config.toml
d_model = 64
n_head = 2
rope_base = 6890.0
qk_norm = false
bias = "none"
parallel_block = false
init_std_down = 0.00975
weight_decay = 0.083
lr_head = 0.00624
schedule = "wsd"
final_lr_fraction = 0.05
train_tokens = 80420000
Each number is 128 + 32 x the weight over its row's rms, rounded and kept within 0 to 255. Layers, rows and columns count from 0. Numbers have three digits each. The size before them is the row's rms in percent of the matrix's.

# layer 5 attention query, 64x64, rms 0.167, rows 61-63, columns 32-63
116:118075177141119087093107146141169110150100114105154119150068187079098118086106097119120058146161
096:137106068169123134171180140181103140106127073148187112136099105144075177209070160147129128184107
101:147140116114106123133162115116150109144143171090118120082193119093073200133116185139175180129142
# layer 5 attention key, 64x64, rms 0.195, rows 61-63, columns 32-63
097:138149114076118135152140135067086064119082125096106120136131205144111115179202144150146214144171
092:102096193130132118081092076075158082173179103123077138127160193118113100098137104176120123073101
096:147147138140135091091144124166134163100116069188123135121035161079158135104144061101105130163116
# layer 5 attention value, 64x64, rms 0.197, rows 32-63, columns 32-63
098:136092086096102159177144141124097089073093152087135151198144125113123129176100161053185155154114
112:135160130115135143102146086171131155118153148123125115137094171082054131184147171078148137101144
083:155103174111101128088097134107104167122092164058088152112124109146077111146107132124168113051154
102:134120093204158125132125121098193150085132137131086161095137118121153115108086145173119208140170
106:164110113145132074158180136134102142147170121110142187123161100136155099136070187156128085100051
107:158097147153127120098131142115209089123104081147091132130076175158086094151116122080162130138167
120:098144155095098126121102144188097093140181101121098142098117121083131102110110203105122190177134
087:133175117141121102099211098112120130170141148038153136179134137113111185052171120142134096143141
089:128104133142090188104118109143137146139177077161128114184147122151134101090170058202144148177138
109:135060091111152128171156121110148130155148130178125140167150119114196087137153115113095022167137
103:124134146152089175103110140146184145187105149171131112117090146103212080084149063122093182102067
099:112083089122140170180108148074158133071148157113148170160186131157125154059145126181136130169108
112:154074176119168135157106113215118109109120178108101185146146101141156112158161098063093173145110
096:136048143109094158124134170160140184102092204137102169166115098079054135175119097105108110119097
109:105139148132179157175113097127088045102093139142115120147171151150199150069121095156157146131152
100:136161153111179151120135090068145092118155121119118185129113149070163123169122193163143157141100
108:149194097177090149166149141114088110088150153146122159086121181100127112138129085153205164113131
108:084111084160107174150134116078171104076110131171146125163138154118155172131166067127112086091114
107:106107124130098126132095109056169134166107148109169045085075124168130127190157189115122111090081
102:097141141123122121127122139107164120158125154133148172129123105055184155087183129174051109166095
107:144141144122170114134167157131115113124073098135178126094075155096110137120125167137202084074135
122:122157110132117159131126104142116197117169142174142106121117139157100110094168164137149173127133
099:140181107139118078095156115118150129141139116147089175061108122152173106169168150171136070146153
102:094119103139076137200120125138102134138153074059116101110113149150106091108126130135147125079126
108:082092094126145166160075130118104119101098121144129086134156137165178076078118165113111117137207
113:190130108117107143121095103159057092147141034134136122109110099186090148097096149166099162121127
108:100138116122159101217113118112078104124136134137161181124119125121057104136084121076129111136146
081:160086093123160143121116129148160105131106126144098183134096198168113141152137145159120117144208
117:115154099148188058178174085137086145078138145103095131096142135161202128104128169162165073127155
083:140048148100134179107078102194124105129070160096140126151167086071113106126144073171079106124172
105:125157187142167098106130137134141116130082135054075116120124137155157118111108127166090106125127
102:168113091112162138135055119140085090060107153121154097141113191092146112135096140133218111127161
# layer 5 attention output (transposed), 64x64, rms 0.18, rows 32-63, columns 32-63
089:123125070100163114124104118134122074095111117182162183135150125094041082139097149085085164115147
098:061143006124169155077130157161173128105108144120132141114139147090112110168132144113129109103153
079:067120116139128116102110134107127147067093154068093117142144029117149065138114127182125116095108
098:122183094118093133158128137084103104126100114072130128122151116135114136102133164133188162144158
104:086116127061138062199161157109108106107088161115139143144120118138153146137159083114123169099115
106:144200144088143179054169178113113116117101149145136109157088117200124161145138133114108102126160
109:100142131088202157132149127178141084107106139123117158091098143104094149112134196092128142140149
079:120110116148137134151197126099118120114110135079106101147137138150139111110151171174064145161101
087:142151165120119142100066125133187132161132118157147139150078147150095139071176166104125128212113
106:132093164125112057156164132122146179136169043119157122117121108107150120079130088093118100166186
097:176100152114067136122139146058137116144114106163111100093126129120131189077125174158143105101116
095:137136107098105134180079112150154103125114125106094110146102053127069101158140096106159129127119
091:146118150081103142100184138118183103127096099133140181095143093135081144050084122085181155136129
094:121124128090121088085111165133123171133099135165075178140097080100092129163110148125093136142120
098:166074140186139093152102142129113067119153127133134144097156128132078116140137120172139108182166
102:066176102139126110187138142134072077141068141140122149059135138092062129149126107127136129089083
110:112112104173086183113084147193112059149180152115184123097113130137155163113118195161107139059127
102:170145125146059202107091125123148100144146102112135182143134117115169156148107117079116092122162
116:099121165142112093128130105038078134136121138144126078181128153097182135126135068133127100004137
093:122103128141079126161136087057087129189136114091103115090121170086104155116073098107083110132077
104:120101131147175154129121126156104158116165138163150118055120091125165166205137103179136075108146
114:099103168116129141094132153154118099131167164151093052150071124157084121112195183178137125074106
095:122198164137147126146204150131149125106097139110135122117140167147237090107134127116134121146122
093:148068135112160135124130077151092128128146152074135172162149141139177161075130178129121113095130
098:127115172076130168163144136098099103152129101107064099137129072097063094117128087127147126103168
115:163162064133168088116077085138118088145137155161130157139072088162099140120117137111121117119116
105:130108121041148102158157143146117147155128094181127161107061100107138151172093147135121107084164
074:141147125092122097120173117173119121093112128162179107127092071119086135108146135137176114109157
103:125097113155122110152172127156123114109218147058156074114182100165167110099144093161104134111148
083:133104179169134172117152086120186172125077076105111199137136081048102117095151120118136094199158
101:116160142123111103143139112129101146200117141083091124055152125170115069092070127191092157138103
097:117074105177161178144162102141184130073154114171150130101151060109074068116126149151187150108186
# layer 5 MLP gate, 192x64, rms 0.225, rows 0-40, columns 32-63
103:110072124183126087179099171118161124108115120130151139138045121139129095168050110104154132106096
071:154077152089147108099143107155108076109126083090132123152175107146135092151090146085122074100083
092:099127131199102147124184119074078094152109126143126097121123153184109170095180137124133089123148
087:065113049100124113161115116111156158119120112112135137149083084111137121081080121129105093123124
095:077119113133082159120200106156121168131124139146084125106164153104111146168153095090157155214117
088:183093102106194124165154148100090136168159080166125125118146170207140125132147115111175085121103
077:098186115159116054151165071128155168119152151097129151203117154153127150148145102137154033146042
128:120113100157140161179225141151131160161175111142106093160106043130112124131150118124108131114118
099:086085129153168086083092136103149089111150129050188150127124107106139149089118138102071187175174
102:117109163071114120180130108116123073116153110130091164129133150189115116129147113151095114141102
103:165129149147165069149172120141159100092117128113097126104123181158118086149104106166151163134156
120:122107201128107092133096142165083177079093129161032098094126090133175142109119086074145087118140
081:077080129212131113155104136184160126121178166103110142102130163093170136139147110155149076130191
108:145081103113085124142072133180131155150111091101096178129181145163190129135108117090168142080077
117:054177147143093142131077100150103143180163206165126141075199086122099155146183104174178147093101
094:082101149108203132149114159067120108125101158098123176125110096117152123128122120096079106132126
101:165149161141110093209087133134140094126115141125159119105143208162144115113082063087151159122173
082:104180130157155118167133167175166098143109156098112117085102143107099108160135128148154159159108
079:157108127197140095203109157104205190120148085094114084115124135176160126121138107105111161140135
083:125157137119136106117132112121108168154109168170199122162141082141183083129156110120166080121152
073:078095151086144137079122159091105128225115154154131146171117175176202126137142136137097104146095
088:104186125124175117146127153159174115135141135134164092105103108128180199116151154161187126151161
095:130098114179172134127132111128123074098125163130166064167060148143135095135085153123142077131128
103:091149084128106175122111062187168162083135165183145148121059094100166095100136143117149176175148
107:152130119147133142140107057180186163122070183129105103151099148155151119185124082099095129122113
108:150158032051106128136072138110145140131148132155136140190110127119145093066175115072130148135156
081:106139129110143096175131119101036130092087129121127198118144105208133132101108136095155075170117
100:150115130114135150167146120128152079150117130115182157089135136151127206110108162187127126167119
082:135126116138138164167094096177129187121185148115122115104111130122095130124150090149132140160095
088:105149114186079160153089136064091108097092176146165119093089142152109117096133116081155098102167
090:156138165149111190103176146170114156149133152162137044129132088092177126128121130120085139106121
091:170131116175182091190158115153104070119140074126118147152143172128153114174137157147123152052110
091:039094119126141113098157177107060131093162145164142084186132141081131151095137187134112140146119
104:134083181146085125083088129169069138108101148120112155113105149167122140162136072171157123113131
083:078116120159109143140138118156092139182087114096138154116091148063154077115063118091191141158135
084:110119164150105079194118085139134102102176102052109082079116093151160111076119098149154144159141
063:126096131133142148190074133158101089070135113117134157090111150130090108069115139137104149150157
103:152190144159172161122150142159108121144101136133144152128137093136153095117116068147151152153139
093:116185134112177139177146139123160130077113116116136117086182148118140124144147120112100102128145
100:132120159126158110122142153115124146123189076152127078170104110112132100109074194084099121115128
113:127118120117153105093142091179152132095129177188098130134118112131167102119063129147184122078117
# layer 5 MLP up, 192x64, rms 0.224, rows 0-40, columns 32-63
089:127128119198146125111136124149171140094134133087102140114153105139135139078154092191145093113159
108:119067111063155077084126118091116143112190102157190121149139114164126164168108168193112130125167
103:075135103130157132132209110072105118103099124169116201163137125168136132088231147088154106100165
085:166117156122077149125152142102134112131148130214106096190095122138138110163088130120093102140102
091:140084095118119109108149045148099114147167161170125156149140130202081151155151120087157139163119
092:103112111151132139113132128073122112155115158146103157073179113034095111149155160115109121149096
105:106125125107137173115174176069089148134163123124174086102101093112161082119117128124139116091219
110:164085123069113131115124111072086123083108148136082136153126125109177144120084142144145124156144
102:085137177082147074104106158127116110142124155098166156112117141166150164119102165129090138161163
095:156170081155129118078138177097154147093145202086146179134195097108132126157187149113119079150152
099:132167140109121191083104121141080167105148103126154142116110118132106169146129142131164099154172
104:126151150163182129110121105134155158135108068125142050133139101175099128126142168179064164110087
098:131128079228156164119126132143127148086168130159212083089178085133146127139119087138145161105111
104:134089107132162110134182195139162110065148152155176077115116107118150137205133123194081130170116
097:133104118109157122092131157115151066097129104106023149117148148093157082149143140135052087087138
090:148135132131132126175091121133080177112160105122111139149098192176132171111101160134140138100175
100:129139156152119104168033120119119141134100135117097126072177156183152142112110122152162123184122
110:140093132181116097091090155133134170173147140125135147129128151125134150083135137162182143108147
089:136158121128104099129177089111067113181161135088146102144158124075140160117120048128153135176143
094:086141140092145090122162106110133147159123159132126114092132129123057113135130115079103166129110
097:148169149108118118148100111152118200120141141098129056197082120117142203134121120082077088175094
095:092116114177135059131084127098149102155141106110153130162121119127030156133124101163126163177110
088:071050129141131145151127112060108134114151168099144090140112159076115108091116129146104146123122
105:217136147056132118124155181132120137120140108095179112158118114159123132105117132076109154128137
104:138118112118173096124099146078044117069136163117144189131150124159117111092069156146126102168139
089:100197152154110117104152150061168181174111134160134139097104101170104096151111172075151179121156
096:139166149155051134162068127190192124149160134139173147164125151058137127136123125121128139137122
100:075130124095168161139134123155133166139159117095116152162145066156156131183102072175080112203104
101:145132096139130100124120159103154115159091143123113149172059129109091101194106039096109145131142
103:087159136157123092153130135073164104117120185085097127181082165174108080141118146145185147085129
093:146170060132142150196161120141122108073143122130145074060117138099150114124125160147124168142186
101:104173104136105163127141126109075086123161194109143084058113104124165156073132097090139114202147
087:134128147174147119138103184063088130110143069184109118157126177076116133171073116120116112204123
101:091081116104107120167141055119143151166159137145127109153154163110174082047127124132143145159120
090:093119168128148102112143142228129128181194113163121088103083117149131084093102112140159108085101
097:114174140080160115123096105111144143123120152145130118103046107147146178102190104105109130162137
095:154160141167124078170115067114170182138139173106116181124137109111132143130151107120146124117111
105:131109111093137107109132135138197165175136098126152153128089088134207161148174092112143157117055
097:110116188103124089142105145163169181133134103136102082163161091178111160112144174052074128197153
092:136141163112112144116102101141140084136072152109170121071141124099134132155190142157121189177097
111:136113174108134105160126133197162101168132147138134031168147142107140146128095087098190145161086
# layer 5 MLP down (transposed), 192x64, rms 0.211, rows 0-39, columns 32-63
099:173085162167094129123118095153061120103138056196158181100085113094150066121093127092123123081088
108:121138106072174215100121156092128133152152102084125098100127117108118164156112141131122131150201
090:170170167103120145135095144149159089113167106132085093111090140075132168100135089178158118104076
086:142183149115121124154126100084148119117162141184130079126133113124155172144170145116098137116140
087:162156155137093187137162170148162158125105137107130117071104137063177086126083156119190146170075
086:142093142149101140145113014134079139078124144091095149154077062130136045111144136171163141141133
115:073072132131154146126148175125074150117145125190123094105096107118109100113085088128107139093154
111:105137125162174128130116180135116107120123147185132160128118077136129166122099128143117151094083
095:101129164127193159123112101165152078142070142042125073083104114102131142065155134161118149104154
096:144154068139120132097083088129134140185132180120095123145167205085124119128156182118152142150164
106:101128085159177121114129177107153140198164094132139111144152121136088138131103215147097174115123
105:079105097106067056105109155113096111108147119153176166078125080135157117112112130088133124102109
075:105125146110088137103141101096084176153116116125134200162120108163097101132163176064087123105156
106:099101170136168165173152087155166146117133113123113135166031144153169144143053099170167101097104
103:198088078100121120148136134152168133162116135162115163138139096145134123157168094180164141115011
091:178120130162122143150156091163084137100143093174060141167086147061113074103156131169122108168079
109:154124171130130128182084168110201188144112129168110173114163133167147190152147190082162131167083
086:106141156108157121160108154161175071147113156101123074091108129056149160105128097158183166103141
080:101127122147151146076219076124091177122144121185106144159115116157097092147106124111089123108152
089:127126051109163189148087099097162098180207166133176118108142147092135178152136121163125169157156
088:116103139159142125103148084100098144073064124143115166163133122199152094106104107081132126132154
082:118189110090138133142096168138172070131178147108127114119088141086136182117127117186182149131127
096:097183128107104125190123148061182145147128140081110147128112131176160140082095115153094136124108
095:111058113165115103097171131134084104174115165186134167114135114160110127139151086163111135100163
102:113126155197170143090132065143127148125107128111114091198045131116144115121160086126129092151128
096:162085129142163166175083166175119110089138127127126137131139135147160109189127134084108098079052
113:149139156162079053115056163141112137126127160171099161181088081123115095074130122093169134124087
093:115156088170130139131123147162154138116137126128126132128138169173045153118189212117107161166165
097:126073199146137141082156126119131148161130170126112202127191125138097135128149148121109070076126
099:098176086070101117108177195080111139113144153133114138138164143179080199075114103143146135119129
096:069111126088116180118117145103173140095094107079131130103045083117071110130135134160173121107179
087:104128155111055135076131162084105125164129127133111149130163138134125105103141098118142088122112
089:165119115108123172191131145129152103096128166104092172088116099191115131124101149143197119122117
105:104123160146122090122141073139131070161105092177089098130191133121117100138139132084167180110147
093:069132124145147147124082175156116123166161139145130128125087139088123111113084198089127100105105
095:125138101122110069168102165182130081088119149150163069112058139108118141098117134089191134102134
112:158131181172103105169135108162106140098078119157129152134126144184136053103114134120125127138088
115:098156213089149114084086158132127148099130101161121106147112134145167135099097064127191139121144
101:098158104158139129138073159125101110120105087149129163090088124085114130150125104161095071141061
096:108107123129131126116159150131108146143163035148121126118179169077093071132073104111110126108160